config = dict(
    n_layer=16,
    d_model=96,
    n_head=6,
    n_kv_head=6,
    head_dim=32,
    d_mlp=256,
    vocab_size=4096,
    activation='swiglu',
    norm='rmsnorm',
    norm_place='pre',
    norm_eps=1e-05,
    positions='rope',
    rope_base=500000.0,
    rope_fraction=1.0,
    qk_norm=False,
    attn_scale=0.177,
    bias='none',
    tie_embeddings=False,
    parallel_block=False,
    init='normal',
    init_std_qkv=0.0763,
    init_std_o=0.0539,
    init_std_up=0.0763,
    init_std_down=0.0,
    optimizer='adamw',
    lr=0.00313,
    lr_mult_o=1.04,
    beta1=0.9,
    beta2=0.95,
    lr_head=0.0107,
    grad_clip=0.5,
    warmup_steps=412,
    schedule='wsd',
    decay_fraction=0.561,
    decay_shape='linear',
    final_lr_fraction=0.0,
    batch_tokens=16384,
    seq_len=256,
    doc_mask=True,
    train_tokens=95160000,
    steps=5809,
    dataset='wikipedia_en',
)
Each number is 200 + 20 x the weight over the matrix's rms, rounded and kept within 0 to 999. Layers, rows and columns count from 0.

# layer 4 MLP gate, 256x96, rms 0.112, rows 122-170, columns 0-47
204,185,228,189,187,162,198,188,197,199,171,183,188,176,202,200,191,176,201,205,220,206,214,193,212,238,197,195,196,206,252,200,210,203,206,224,214,219,198,223,214,228,194,197,176,194,191,178
193,236,205,199,215,183,219,159,181,228,207,206,200,201,240,204,213,212,208,196,207,159,217,218,195,223,218,202,202,215,208,194,219,188,186,254,224,193,184,195,180,236,181,201,186,180,189,211
219,195,205,163,197,186,182,199,193,194,181,203,199,190,179,202,233,197,220,207,203,203,203,199,199,205,189,267,216,188,201,183,212,187,213,246,185,195,225,213,206,189,153,210,193,198,198,184
197,204,202,241,177,193,226,173,194,249,192,166,216,200,202,208,191,208,176,179,210,194,236,181,201,230,237,190,235,199,190,201,181,173,178,197,209,210,192,175,182,194,212,195,189,191,203,210
182,242,193,190,184,190,189,193,208,201,202,196,179,217,195,192,205,202,199,208,167,229,198,193,206,203,207,187,201,174,236,201,228,196,198,222,188,244,248,197,199,204,181,201,221,169,193,215
200,224,187,180,191,172,206,199,208,202,168,191,202,172,211,188,177,170,211,170,213,195,190,214,192,194,209,194,212,201,206,184,213,209,198,240,241,183,215,201,211,212,199,181,238,199,198,216
201,209,209,214,187,187,220,152,214,175,173,206,194,206,198,191,205,225,189,199,181,221,184,213,225,211,233,182,208,195,242,188,232,166,193,199,197,194,200,192,202,210,178,186,172,161,197,206
232,177,187,226,199,187,193,182,193,211,214,195,219,201,208,176,199,219,178,192,162,176,189,195,222,196,185,209,209,169,194,222,208,195,196,219,212,193,178,201,182,221,208,229,230,201,191,214
184,220,184,198,179,213,171,221,229,204,166,213,193,186,234,193,180,219,209,190,211,235,192,218,239,233,213,202,195,237,214,179,192,197,188,194,182,217,215,201,192,210,206,173,218,177,230,204
188,192,203,189,194,196,173,199,174,174,202,213,160,184,201,177,181,182,188,176,192,221,190,169,235,187,205,221,223,208,204,190,211,170,223,197,184,207,201,207,205,228,202,204,199,206,193,173
232,159,228,170,194,213,196,191,204,195,218,178,181,196,242,246,162,197,161,194,186,185,162,189,165,205,200,197,205,206,214,224,142,200,227,220,225,161,229,229,204,175,215,180,213,206,224,190
217,193,212,171,191,200,218,184,238,212,223,216,231,211,209,205,211,182,251,202,192,209,200,221,222,204,257,186,201,208,210,202,183,184,212,201,212,203,209,209,182,194,190,182,227,199,179,209
156,202,222,179,165,216,201,177,191,190,183,199,212,172,219,206,202,216,202,193,241,197,189,191,173,210,217,209,211,214,215,197,208,194,191,169,227,205,173,195,173,236,194,192,231,181,223,200
200,141,190,196,222,221,194,165,185,187,232,214,196,179,191,213,197,235,218,182,201,234,210,216,209,192,210,196,163,178,171,187,205,175,216,233,182,181,229,203,214,190,209,187,222,219,186,177
198,190,195,235,219,240,193,185,196,180,184,209,213,162,205,220,191,156,210,171,229,203,186,172,179,207,197,190,208,202,178,180,192,190,198,159,193,178,193,190,203,171,210,234,206,188,215,222
187,142,243,215,189,229,194,211,185,189,185,194,177,202,176,224,223,195,200,180,166,199,193,190,162,201,247,239,202,226,204,203,196,193,246,183,177,156,215,233,217,189,186,191,221,201,228,190
194,218,163,188,182,157,179,237,201,229,203,212,166,197,172,174,185,184,178,198,212,180,217,195,224,221,192,216,224,207,237,197,197,219,216,192,228,213,197,214,206,170,202,196,229,194,194,176
184,205,180,179,182,213,174,243,161,171,241,216,183,198,180,198,174,218,150,204,181,214,201,181,233,187,221,220,187,193,222,218,196,186,251,184,169,195,204,190,219,180,180,174,211,188,195,214
179,237,209,228,182,207,178,190,177,193,176,186,195,195,181,227,221,200,187,197,190,196,232,213,171,233,249,170,207,195,193,223,180,190,197,187,211,227,183,207,184,217,178,213,178,145,188,193
187,197,208,168,214,212,207,167,194,204,199,206,196,176,168,182,210,228,195,188,204,218,179,175,204,223,176,204,183,181,179,230,218,207,199,231,198,209,217,205,227,193,172,203,202,219,168,218
201,201,196,184,174,219,198,168,199,167,216,190,197,194,185,177,177,192,216,196,225,189,172,198,168,214,200,187,149,181,193,194,220,203,224,201,199,176,195,186,210,204,183,187,193,198,216,246
197,179,198,209,195,196,212,188,168,197,216,193,173,199,196,195,193,206,224,218,224,228,209,192,179,219,198,183,194,202,214,221,193,190,192,185,217,188,210,197,182,198,207,204,187,194,219,198
203,190,215,225,176,190,184,199,193,226,190,168,212,192,214,206,160,210,197,181,204,190,200,140,171,192,217,208,216,215,185,197,167,236,225,189,205,195,179,213,199,192,207,186,234,197,208,251
195,193,221,176,199,221,186,158,150,199,218,219,186,186,238,172,206,233,169,212,197,235,236,172,195,193,221,221,203,161,217,244,197,170,191,173,184,194,177,167,231,217,190,211,187,172,199,184
214,177,202,209,193,220,200,206,199,198,187,169,191,179,188,209,189,180,161,181,214,206,225,233,180,210,227,182,198,258,198,184,185,241,204,165,204,188,198,191,213,193,213,169,223,185,204,201
200,145,208,180,185,179,197,173,188,195,196,193,189,179,192,179,152,202,191,212,196,184,197,196,203,199,228,201,210,192,224,213,223,184,223,219,188,181,190,219,238,186,215,202,242,171,180,208
214,226,224,227,200,204,234,200,202,195,174,183,235,191,167,196,208,199,195,204,233,182,207,206,175,187,191,226,191,200,174,180,208,212,199,210,203,171,210,209,226,223,206,200,239,172,175,206
174,183,240,204,169,195,215,178,197,174,229,211,199,203,219,229,219,247,194,175,193,222,191,202,206,211,191,184,194,198,196,188,180,175,183,208,222,197,200,177,175,217,199,167,186,193,258,199
190,180,210,185,207,218,193,219,171,174,232,216,176,165,231,187,172,223,256,207,159,192,163,195,214,188,217,234,193,200,231,224,197,183,251,205,211,207,245,211,185,196,176,203,257,186,230,218
226,196,192,197,163,219,155,185,188,206,221,173,185,187,211,188,210,155,197,187,210,220,180,187,211,197,233,211,202,193,210,174,209,185,201,205,225,187,200,194,191,202,201,216,180,158,183,212
186,206,161,205,185,186,209,195,214,190,195,216,221,216,205,212,219,202,159,181,250,194,213,213,166,188,210,215,219,166,208,203,134,189,220,177,224,215,186,148,191,216,188,189,190,181,177,219
228,190,210,194,192,206,192,174,192,207,197,191,195,192,183,207,164,255,218,212,207,171,199,186,214,184,226,200,189,186,150,189,216,169,217,216,195,213,209,229,204,200,205,221,217,165,245,236
214,192,211,195,164,222,181,175,214,178,203,205,215,182,185,212,238,170,177,172,205,196,230,210,203,211,199,224,209,197,222,184,191,196,192,204,205,206,198,204,182,201,172,213,222,136,219,205
185,194,227,214,198,180,238,250,178,215,174,192,241,149,207,176,192,222,214,209,204,196,200,184,211,200,236,171,204,173,202,177,170,182,200,228,169,193,182,233,163,225,218,197,206,197,187,198
177,205,226,192,173,168,178,190,183,232,198,200,201,195,201,190,206,194,182,224,185,176,191,169,180,210,199,176,212,187,195,222,222,197,216,219,218,177,186,186,181,182,149,202,204,183,237,192
182,186,163,165,190,201,233,210,210,210,144,209,176,190,174,199,205,186,206,200,178,197,203,215,233,194,209,226,166,171,229,177,202,197,207,199,242,197,239,169,200,196,165,200,227,182,186,215
227,202,174,192,179,176,224,210,207,234,172,148,233,187,178,175,186,238,212,191,215,217,226,195,199,160,207,217,217,203,201,206,202,230,192,205,224,224,198,171,214,205,218,221,211,193,180,217
203,193,224,190,181,235,195,166,203,196,220,221,188,200,226,204,190,235,214,178,174,220,180,227,242,223,194,232,218,200,225,230,200,172,196,211,174,182,225,235,221,178,184,211,178,202,213,209
176,222,203,208,181,170,215,215,228,190,187,210,201,222,187,205,204,186,200,171,222,229,216,209,202,240,191,211,196,211,216,244,207,205,203,208,196,202,197,192,196,208,198,183,217,188,199,188
196,214,188,213,208,207,177,214,220,207,218,206,213,212,186,189,187,217,173,204,180,186,179,220,205,231,217,191,191,176,183,235,201,216,215,202,178,179,200,204,221,235,194,230,224,203,196,203
199,201,195,213,211,178,193,216,193,183,206,177,177,202,209,170,196,208,189,219,209,193,209,206,188,200,222,204,191,174,229,215,187,238,212,184,200,163,225,173,213,194,209,210,216,193,202,217
202,217,211,222,198,210,203,195,179,216,177,212,184,204,176,193,201,213,175,205,210,216,190,205,171,209,195,216,160,195,199,223,248,238,184,192,192,187,148,181,199,196,212,226,207,186,200,191
204,203,191,203,201,201,208,193,203,202,194,192,196,155,214,219,200,214,187,190,183,224,204,206,218,195,203,216,185,199,203,200,197,206,195,205,179,208,220,201,184,204,193,199,195,198,178,190
189,185,170,176,182,175,252,207,201,176,201,179,210,189,200,198,221,187,244,216,240,229,187,184,209,222,185,230,198,177,223,187,188,224,212,179,195,207,184,194,211,215,209,215,223,180,198,191
222,201,194,220,200,217,170,211,180,186,185,197,220,181,188,174,189,209,206,177,233,192,200,205,175,175,222,197,187,209,180,173,180,200,254,185,227,193,196,193,229,211,209,231,250,208,216,199
186,193,207,194,215,206,203,189,199,185,157,195,212,194,189,216,190,218,192,197,197,191,218,175,209,206,175,169,182,186,212,207,189,181,195,241,213,222,184,223,173,206,160,247,179,166,202,212
196,214,211,193,216,192,207,183,204,212,185,174,202,205,210,187,183,225,159,179,201,229,240,205,210,222,208,203,219,162,223,169,192,195,183,181,187,188,199,174,182,238,174,176,207,169,155,190
207,178,188,188,207,214,201,206,209,210,209,173,197,171,232,195,195,196,231,202,232,203,187,187,205,211,201,187,195,213,191,174,162,195,218,232,196,196,236,221,177,220,152,217,204,177,217,191
190,196,207,198,150,213,174,199,196,222,143,212,170,199,187,196,207,235,179,170,201,211,211,194,241,194,223,197,204,177,222,206,234,175,174,188,204,231,186,192,206,164,186,176,176,154,169,186
# layer 4 MLP up, 256x96, rms 0.103, rows 122-169, columns 0-47
215,190,215,182,223,200,182,194,219,182,184,196,216,196,216,209,210,199,216,220,212,169,225,215,238,221,199,187,170,202,211,192,187,196,191,231,207,222,177,217,180,188,202,182,197,203,186,172
203,223,158,177,199,166,205,191,173,195,209,233,175,198,235,182,203,240,198,192,162,185,236,203,194,230,219,180,198,163,183,213,195,142,158,215,194,222,205,213,200,207,199,210,211,217,201,209
183,189,208,195,175,231,205,187,201,198,194,202,212,206,214,193,203,186,196,179,214,210,206,198,194,177,209,160,221,228,194,223,189,212,160,192,225,192,182,198,188,225,228,207,164,179,209,211
178,190,198,196,202,211,163,206,185,162,207,214,179,197,215,212,170,215,219,199,185,190,162,182,181,175,187,222,201,198,218,219,184,230,232,239,198,176,194,200,213,223,166,215,226,201,192,182
186,195,210,214,192,209,212,190,205,193,222,192,212,224,180,178,217,191,218,217,198,249,203,179,180,213,206,181,188,186,215,200,186,198,189,177,194,204,218,154,202,209,215,205,240,176,216,205
203,206,198,195,198,199,222,213,233,185,184,212,239,211,186,209,194,182,224,184,203,191,198,230,185,216,196,166,214,216,210,183,228,221,164,215,206,221,169,214,188,188,237,169,210,202,189,188
188,245,181,181,177,194,220,175,229,174,167,229,223,211,194,204,223,192,202,211,208,207,173,217,242,185,206,179,219,183,261,186,233,197,178,192,157,218,213,170,201,168,209,171,175,209,193,204
189,201,188,171,167,181,214,210,167,181,184,186,202,165,214,217,180,160,214,200,210,180,247,204,201,204,225,209,203,209,213,208,219,178,189,180,213,239,206,175,188,195,176,202,188,202,208,213
182,183,207,152,147,187,229,214,241,202,221,187,233,199,198,191,253,196,194,169,217,160,171,223,207,192,192,180,195,220,203,197,223,210,194,198,186,234,176,211,168,215,167,208,173,192,208,193
218,206,197,199,219,211,187,219,209,201,225,205,207,203,238,195,179,192,211,202,197,205,194,184,196,163,200,224,174,208,189,181,202,198,225,226,210,202,209,211,203,187,178,198,241,211,219,218
240,201,190,231,218,183,216,191,203,207,167,157,174,173,198,168,234,191,190,198,162,219,199,180,241,200,211,145,222,252,163,221,198,165,184,180,209,184,193,194,195,215,202,226,212,219,206,181
185,204,227,226,209,182,229,173,212,205,199,194,210,187,244,208,183,229,196,164,201,208,199,246,208,164,176,193,180,214,210,222,202,220,198,228,179,230,208,194,188,207,191,201,167,178,205,195
213,193,141,208,178,194,188,188,177,190,184,218,195,209,202,218,177,202,185,231,204,196,222,227,190,205,214,185,227,165,233,196,238,197,201,222,197,227,202,181,202,205,231,213,169,217,179,187
194,196,213,224,209,189,210,238,221,190,201,210,202,166,229,205,188,244,197,196,208,205,205,224,191,164,162,163,187,232,208,235,225,218,170,224,221,203,174,203,197,200,218,209,217,213,214,241
194,178,240,195,196,224,171,178,192,206,209,218,231,171,210,205,203,199,193,176,209,220,206,182,181,197,213,215,212,193,196,205,170,198,184,212,178,186,170,199,178,186,187,199,204,202,214,204
233,175,199,210,170,224,178,193,174,191,247,201,170,214,177,192,170,190,190,181,210,207,196,197,218,213,209,203,222,181,233,225,186,193,222,194,187,217,212,238,248,224,187,179,205,183,206,167
196,187,197,199,232,225,202,203,200,189,209,174,193,201,219,193,195,212,176,159,193,190,205,212,202,192,182,189,211,232,219,212,201,195,223,214,172,169,217,220,189,224,195,178,159,198,177,254
177,235,210,212,157,192,218,150,224,198,184,183,232,228,203,213,177,183,215,202,214,206,228,181,215,225,171,188,220,194,186,190,213,192,182,219,254,232,191,185,166,203,179,233,188,170,218,205
222,200,185,186,213,202,199,205,204,196,162,168,229,198,211,194,185,171,163,185,243,224,217,207,198,165,173,204,226,223,204,185,217,239,213,209,214,195,204,161,204,193,217,198,191,205,153,200
235,187,223,196,186,180,158,202,197,200,207,195,191,207,171,181,226,193,187,228,161,202,211,220,191,207,205,181,190,222,206,211,202,199,208,238,188,160,198,223,223,204,206,190,196,195,193,201
216,179,236,237,236,201,196,216,180,251,208,204,190,185,210,177,208,190,171,202,190,224,226,198,209,181,198,234,240,211,211,220,195,204,200,204,211,191,206,215,203,212,205,220,224,193,192,147
221,197,228,209,227,213,198,201,212,220,223,194,222,184,202,208,195,209,174,177,191,195,217,227,207,206,210,219,218,204,184,222,207,191,197,191,196,173,204,217,194,199,188,201,208,202,189,197
225,220,210,208,195,194,148,231,232,190,197,198,211,198,197,218,224,181,258,220,225,232,231,214,231,185,184,211,184,170,221,200,187,187,216,198,169,185,174,223,192,218,213,197,177,207,223,200
213,158,229,182,209,232,187,158,215,237,223,223,209,189,195,204,199,179,227,253,172,205,223,199,245,192,228,199,197,197,158,232,187,164,208,201,188,198,175,216,197,195,160,183,211,201,221,226
208,191,199,182,202,206,192,202,212,192,208,223,198,212,164,218,222,199,210,221,190,184,193,223,228,191,201,218,174,183,200,212,212,182,212,182,179,212,185,217,220,161,202,200,200,215,200,180
191,162,211,181,202,198,191,172,206,176,171,213,216,210,180,186,191,189,193,194,193,188,208,171,184,176,229,201,189,206,189,201,226,150,217,190,180,202,185,213,221,141,218,223,218,179,207,181
243,182,192,189,213,218,208,168,184,202,197,183,195,205,175,189,233,194,180,212,237,221,246,195,183,209,192,196,195,198,176,205,187,205,193,197,234,217,176,176,192,245,177,215,187,210,196,233
196,200,151,185,221,192,161,242,191,188,155,172,186,193,186,200,198,180,202,221,183,186,206,195,221,171,229,196,229,174,207,220,199,221,234,206,173,190,189,228,222,213,188,199,197,225,149,195
242,202,201,234,202,201,210,210,203,217,159,194,184,216,178,187,213,217,181,240,216,198,219,218,182,225,180,193,247,217,172,200,183,195,182,232,204,214,194,214,217,218,185,206,201,206,173,187
167,199,196,219,222,168,266,195,194,222,213,212,199,187,179,198,159,236,205,222,165,179,223,189,190,221,190,160,195,218,209,241,180,200,196,211,176,199,196,221,202,202,204,161,174,217,201,186
179,178,191,230,205,212,200,247,192,207,172,204,218,194,177,200,204,197,212,222,191,233,226,188,211,180,193,282,224,157,205,234,185,220,191,181,185,207,193,238,175,189,198,200,217,196,191,181
191,203,172,195,217,196,237,228,182,201,207,161,228,192,182,201,197,231,178,199,180,198,229,186,168,240,185,208,177,198,228,224,202,177,189,217,210,201,217,201,196,177,198,198,216,209,178,195
216,199,211,205,207,210,181,233,202,196,189,163,225,182,213,191,220,187,189,170,230,176,208,211,197,192,195,201,194,176,164,194,186,199,204,172,189,204,241,200,219,178,203,219,208,207,198,185
192,226,161,162,161,201,200,171,208,166,174,213,199,191,223,200,199,201,211,180,214,193,195,205,210,191,220,198,169,169,226,206,198,194,205,182,201,229,183,185,213,234,192,194,203,190,160,224
200,188,222,204,156,193,167,187,224,198,192,218,206,184,202,198,190,213,195,223,206,196,203,174,212,213,217,193,199,241,196,195,188,201,192,191,176,224,179,200,194,177,193,189,196,193,204,196
212,189,170,218,203,172,185,237,170,209,193,200,201,190,189,179,189,193,228,190,176,197,158,212,201,228,207,230,198,181,177,214,175,191,231,228,190,185,225,233,177,154,190,245,225,232,212,208
196,225,222,202,190,200,199,191,197,197,164,225,211,176,198,176,239,216,193,190,253,194,204,202,202,212,190,142,218,229,201,158,192,203,190,189,174,191,218,178,193,197,201,203,216,208,173,180
200,213,216,213,220,222,201,227,180,206,215,187,197,171,183,196,193,207,177,188,219,194,166,199,209,201,218,199,187,213,175,198,184,226,220,173,200,191,241,173,279,196,203,216,161,207,170,185
192,202,187,210,229,231,192,191,167,213,243,185,202,203,183,187,199,205,206,197,192,174,198,194,185,194,219,195,229,190,200,213,185,190,236,211,208,206,187,193,177,200,166,211,176,224,206,212
191,177,186,227,222,172,152,207,195,206,181,186,187,191,196,190,200,197,143,188,188,177,171,203,188,180,200,176,187,188,193,229,204,212,209,213,195,185,203,220,191,184,219,216,215,187,196,190
237,196,199,213,191,219,196,225,192,254,207,164,230,183,176,203,191,173,170,207,229,179,182,184,177,196,179,187,197,186,172,173,170,217,221,171,201,195,170,194,209,203,208,206,209,224,206,230
166,226,191,178,188,159,213,168,217,201,209,194,193,198,227,234,206,205,199,203,193,219,237,200,213,186,209,209,168,203,191,193,210,184,183,183,194,200,195,181,191,182,226,216,161,221,222,196
191,178,190,218,195,183,185,192,209,218,222,215,210,204,180,206,184,202,216,195,199,188,180,192,211,197,217,209,222,224,226,205,206,215,204,191,206,214,206,195,185,206,180,206,197,187,206,176
225,198,186,175,189,178,254,210,206,195,196,183,218,221,165,210,215,166,207,182,180,176,227,189,217,193,191,163,229,216,217,156,178,255,229,180,173,230,163,185,163,206,193,223,245,175,171,204
205,235,220,220,184,233,197,188,192,204,200,232,199,213,173,222,198,211,139,194,194,177,205,169,167,190,192,189,181,169,200,195,191,187,201,174,225,172,204,238,187,195,186,186,198,185,207,229
219,203,201,171,213,202,222,208,196,248,198,191,235,195,210,232,221,212,170,203,210,178,200,196,179,192,179,193,164,237,261,187,211,208,184,207,199,186,233,173,196,211,205,223,191,209,181,198
182,245,181,162,199,194,210,195,251,206,169,206,221,212,184,225,208,208,168,211,182,218,210,216,243,206,194,196,214,168,231,149,180,215,183,179,177,202,212,194,180,200,199,168,202,200,163,169
223,179,195,185,193,229,195,202,212,211,199,160,218,199,233,206,195,176,193,232,228,190,170,188,164,186,213,204,180,237,179,168,162,190,213,209,191,220,234,212,194,193,219,224,202,183,181,168
# layer 4 MLP down (transposed), 256x96, rms 0.1, rows 122-169, columns 0-47
221,186,196,207,214,237,198,183,218,181,178,215,187,223,216,199,234,222,214,185,220,183,192,192,180,190,194,210,195,209,187,200,196,212,219,161,222,170,182,211,218,177,213,188,226,217,190,205
213,195,193,222,194,172,198,212,206,214,191,200,182,173,192,208,181,156,194,185,216,194,187,186,199,206,214,176,230,191,186,201,185,204,185,239,198,198,230,218,206,190,196,193,188,215,239,160
160,219,229,193,192,182,199,177,206,186,172,219,229,212,198,176,195,201,190,223,179,203,166,204,189,186,248,188,194,207,208,212,222,217,209,194,207,178,202,224,196,207,202,241,222,200,218,237
195,203,204,226,187,199,226,231,202,185,214,186,247,210,214,199,196,232,210,203,195,204,233,162,204,208,233,180,199,233,183,189,195,171,186,199,182,200,197,161,202,209,187,208,191,174,193,197
207,203,245,183,189,205,165,217,210,168,191,205,152,190,208,205,193,223,222,201,178,171,182,196,202,190,187,210,192,208,209,194,188,209,204,192,197,213,165,206,191,206,183,193,181,200,176,189
202,209,200,193,193,209,205,225,235,176,223,180,243,218,206,205,248,226,199,212,206,200,208,207,182,214,195,199,196,213,200,193,222,230,184,195,206,194,172,204,189,137,245,182,172,233,188,190
184,200,182,203,207,223,198,259,202,186,198,185,207,182,187,199,197,164,201,220,203,183,207,190,161,188,187,245,177,201,204,214,166,220,216,216,212,215,209,226,196,204,219,232,245,214,214,217
151,218,186,156,190,240,217,239,197,176,191,228,172,221,205,198,178,207,202,232,215,219,206,209,182,218,194,210,202,181,200,208,195,202,222,208,204,202,211,177,238,194,197,226,170,237,209,216
200,171,199,218,211,174,205,194,165,194,232,242,217,186,191,190,214,197,259,200,203,216,186,173,164,177,215,213,172,198,206,207,175,200,197,209,192,225,204,203,153,164,207,260,240,191,188,199
209,181,181,166,202,174,221,190,183,203,215,176,164,190,200,203,194,165,195,176,195,204,198,180,215,212,186,225,208,190,220,208,193,183,215,191,170,207,200,202,204,205,191,193,206,236,176,192
234,183,190,235,199,152,215,210,209,211,176,171,201,170,207,198,204,185,188,172,178,186,247,181,194,171,226,212,191,240,177,159,190,199,155,178,221,195,161,200,190,204,155,182,195,202,245,193
202,218,231,196,196,223,178,224,191,191,179,197,204,209,202,180,184,174,161,216,180,199,182,179,225,222,197,223,186,203,189,213,200,201,189,201,233,215,207,182,174,211,185,214,202,206,213,204
239,185,176,205,218,170,204,219,238,227,196,193,182,174,214,187,202,201,190,210,167,226,245,190,231,193,186,217,192,186,183,211,188,186,191,186,181,199,197,178,246,190,177,154,189,213,193,160
177,223,227,177,201,169,200,199,185,178,181,210,204,201,201,201,169,196,220,181,196,218,183,198,180,190,172,192,172,193,192,211,218,183,206,198,244,213,188,179,177,199,218,235,239,208,216,225
234,173,179,182,197,193,199,192,192,209,199,223,225,157,193,192,173,189,210,193,192,179,228,193,215,215,215,211,220,215,206,206,191,224,203,181,179,204,219,197,201,205,177,201,156,198,196,218
236,217,189,182,224,181,198,181,180,207,213,188,195,219,197,223,187,208,187,225,204,153,178,221,189,231,189,224,217,189,189,236,204,211,206,177,226,201,183,220,202,253,203,205,198,205,216,211
212,227,185,190,204,196,206,223,195,204,162,218,229,212,203,185,171,217,202,234,207,210,199,206,217,244,184,185,183,178,218,226,233,218,218,191,208,193,189,234,185,244,170,227,192,191,224,206
178,176,224,254,177,176,192,217,204,207,177,184,180,205,192,188,208,186,199,193,226,197,218,180,214,146,190,187,217,200,211,186,164,192,221,159,165,187,166,177,239,220,205,172,219,206,214,206
208,195,177,219,198,208,200,218,166,206,194,195,199,226,192,216,202,185,215,205,187,171,178,207,189,207,193,198,206,185,197,235,225,201,207,217,232,179,181,234,208,203,240,212,214,228,220,223
171,190,179,208,196,210,217,203,194,202,197,192,201,202,206,193,213,176,207,203,214,173,174,204,218,175,142,173,179,209,153,208,215,190,231,179,211,196,203,183,200,191,215,200,216,220,193,180
203,201,234,223,211,183,178,224,185,220,219,177,204,218,185,185,200,214,187,204,168,214,212,201,209,195,189,218,250,188,216,199,198,198,173,202,193,159,201,195,215,192,200,229,215,190,234,175
180,194,223,233,187,241,200,180,191,214,235,187,216,207,214,188,214,226,194,219,182,226,224,206,201,207,198,214,204,209,190,189,183,191,214,183,232,170,180,200,189,188,183,202,184,192,214,220
232,225,217,193,179,193,146,200,210,215,213,203,213,250,181,217,185,177,239,224,199,217,193,188,211,202,178,155,214,201,190,185,171,220,181,189,187,197,189,198,189,233,181,144,182,233,224,210
166,180,190,227,245,238,185,170,211,212,205,170,203,221,208,189,176,205,174,219,164,193,177,202,232,203,203,195,232,160,160,239,216,178,237,173,208,188,208,197,193,208,227,211,195,218,234,228
189,216,202,222,218,185,202,204,183,222,210,236,186,224,190,212,178,234,205,216,193,209,182,167,197,202,179,182,187,186,173,209,222,191,172,204,212,210,235,208,203,228,173,224,168,196,206,217
210,207,177,166,216,236,205,205,215,192,233,215,226,244,195,190,205,230,217,177,190,181,200,169,192,180,211,209,204,173,189,257,214,200,212,204,223,193,237,189,183,177,207,200,192,212,196,202
171,223,217,203,209,235,187,236,181,226,204,172,201,192,214,208,226,164,220,241,176,209,215,214,164,194,246,193,237,220,228,197,190,194,195,191,180,208,200,206,180,225,231,202,213,195,194,175
181,210,205,202,188,214,175,200,235,195,213,160,190,188,235,204,198,239,222,214,202,219,190,185,207,218,186,196,199,206,197,212,201,180,208,205,224,195,166,193,211,207,178,162,191,185,215,189
208,183,179,184,220,190,162,186,202,203,199,155,183,185,224,180,206,222,196,191,191,218,186,189,189,214,216,212,178,223,157,158,168,207,152,211,200,206,220,222,206,195,186,178,207,228,177,192
181,205,222,228,203,194,223,208,238,212,218,200,200,211,203,206,220,227,205,199,219,207,207,197,210,214,205,217,175,234,184,143,157,196,205,195,203,179,213,215,169,235,179,184,171,197,193,200
225,211,221,214,187,191,206,207,227,176,242,221,211,200,212,203,210,201,204,182,172,229,177,204,210,201,196,135,163,231,194,199,221,158,229,233,246,193,217,163,215,218,198,216,167,197,194,196
178,197,168,191,184,223,165,177,207,184,224,202,206,205,187,194,181,197,188,206,175,201,216,185,213,216,182,188,222,166,202,196,198,173,143,216,174,198,195,171,206,182,196,236,205,212,157,183
194,177,161,191,184,202,195,162,200,170,161,195,222,190,175,198,181,184,225,200,186,194,230,187,182,220,203,188,215,210,231,213,198,217,194,208,233,203,189,186,208,228,195,192,179,192,170,211
177,223,198,176,199,198,172,177,212,206,230,207,177,193,201,226,196,210,204,185,194,203,187,202,193,204,197,195,209,217,218,208,203,216,170,191,238,202,199,173,236,210,183,202,181,163,188,185
205,174,170,221,199,192,189,182,234,195,206,179,193,200,226,201,209,217,223,194,213,197,232,212,207,185,207,216,185,217,208,187,150,203,201,199,175,205,186,208,199,207,225,190,213,199,184,169
200,205,184,171,217,195,209,181,206,184,213,201,195,173,208,181,228,209,221,196,179,192,206,155,212,185,175,159,197,210,204,168,198,230,201,174,183,196,202,154,202,235,191,191,189,164,162,161
208,177,191,180,204,201,173,202,232,194,227,165,197,209,207,183,191,202,208,163,210,214,202,249,204,199,221,189,163,190,179,191,221,181,202,193,233,213,194,182,198,203,185,167,182,213,229,224
181,191,160,196,215,201,219,194,201,175,196,216,191,197,194,206,198,189,237,201,186,182,186,178,209,207,195,177,187,192,232,214,197,211,206,191,267,207,233,200,195,197,188,217,185,169,154,179
203,220,202,183,203,197,212,206,220,159,207,218,203,199,198,191,162,227,172,230,210,218,197,218,179,197,208,226,204,171,175,203,190,179,193,198,197,206,230,198,201,210,213,200,226,164,197,193
212,210,200,229,174,191,201,200,199,174,195,222,213,222,181,198,228,201,156,176,199,217,232,222,198,208,227,190,194,213,175,221,213,187,217,200,197,188,193,201,182,227,213,220,215,243,193,209
193,185,265,198,216,184,186,228,203,200,201,188,184,204,224,226,193,195,204,165,226,178,222,179,209,199,219,183,217,212,195,190,166,242,190,219,210,222,199,163,226,184,196,210,225,229,212,152
189,180,210,177,207,194,206,176,206,208,202,183,193,190,212,215,198,180,179,213,173,183,236,183,217,206,234,214,203,201,207,206,169,155,213,229,171,221,217,186,222,198,203,187,199,193,180,184
198,213,201,177,223,219,218,201,200,200,193,226,189,194,231,191,203,187,201,199,194,206,199,201,209,198,177,197,203,193,167,193,190,193,187,218,201,203,192,213,197,213,189,193,210,218,179,203
139,233,201,229,221,190,152,210,216,196,205,180,183,213,233,197,217,229,199,214,233,177,223,204,206,189,211,225,188,186,186,201,200,180,189,226,198,177,189,181,234,152,178,156,202,224,205,194
200,210,165,201,195,205,232,237,190,191,204,219,227,217,190,207,168,165,169,194,176,224,196,159,180,180,201,222,180,183,210,189,204,203,182,228,226,180,183,175,207,218,202,201,176,184,223,219
215,180,163,223,187,257,203,176,177,191,195,222,172,222,213,202,180,166,233,188,183,189,206,194,210,179,193,191,219,215,193,198,202,196,221,173,179,182,226,216,172,196,218,202,194,216,201,219
205,199,197,184,195,187,194,205,196,182,207,209,191,195,190,228,194,164,243,221,216,187,172,205,191,180,195,207,192,216,195,229,181,226,207,217,199,220,203,229,195,178,217,190,220,218,236,207
233,173,187,207,219,216,194,180,206,210,194,185,207,238,211,229,209,225,205,208,218,197,213,208,186,167,223,228,193,244,206,193,198,191,215,188,208,213,219,217,168,184,223,194,197,213,172,229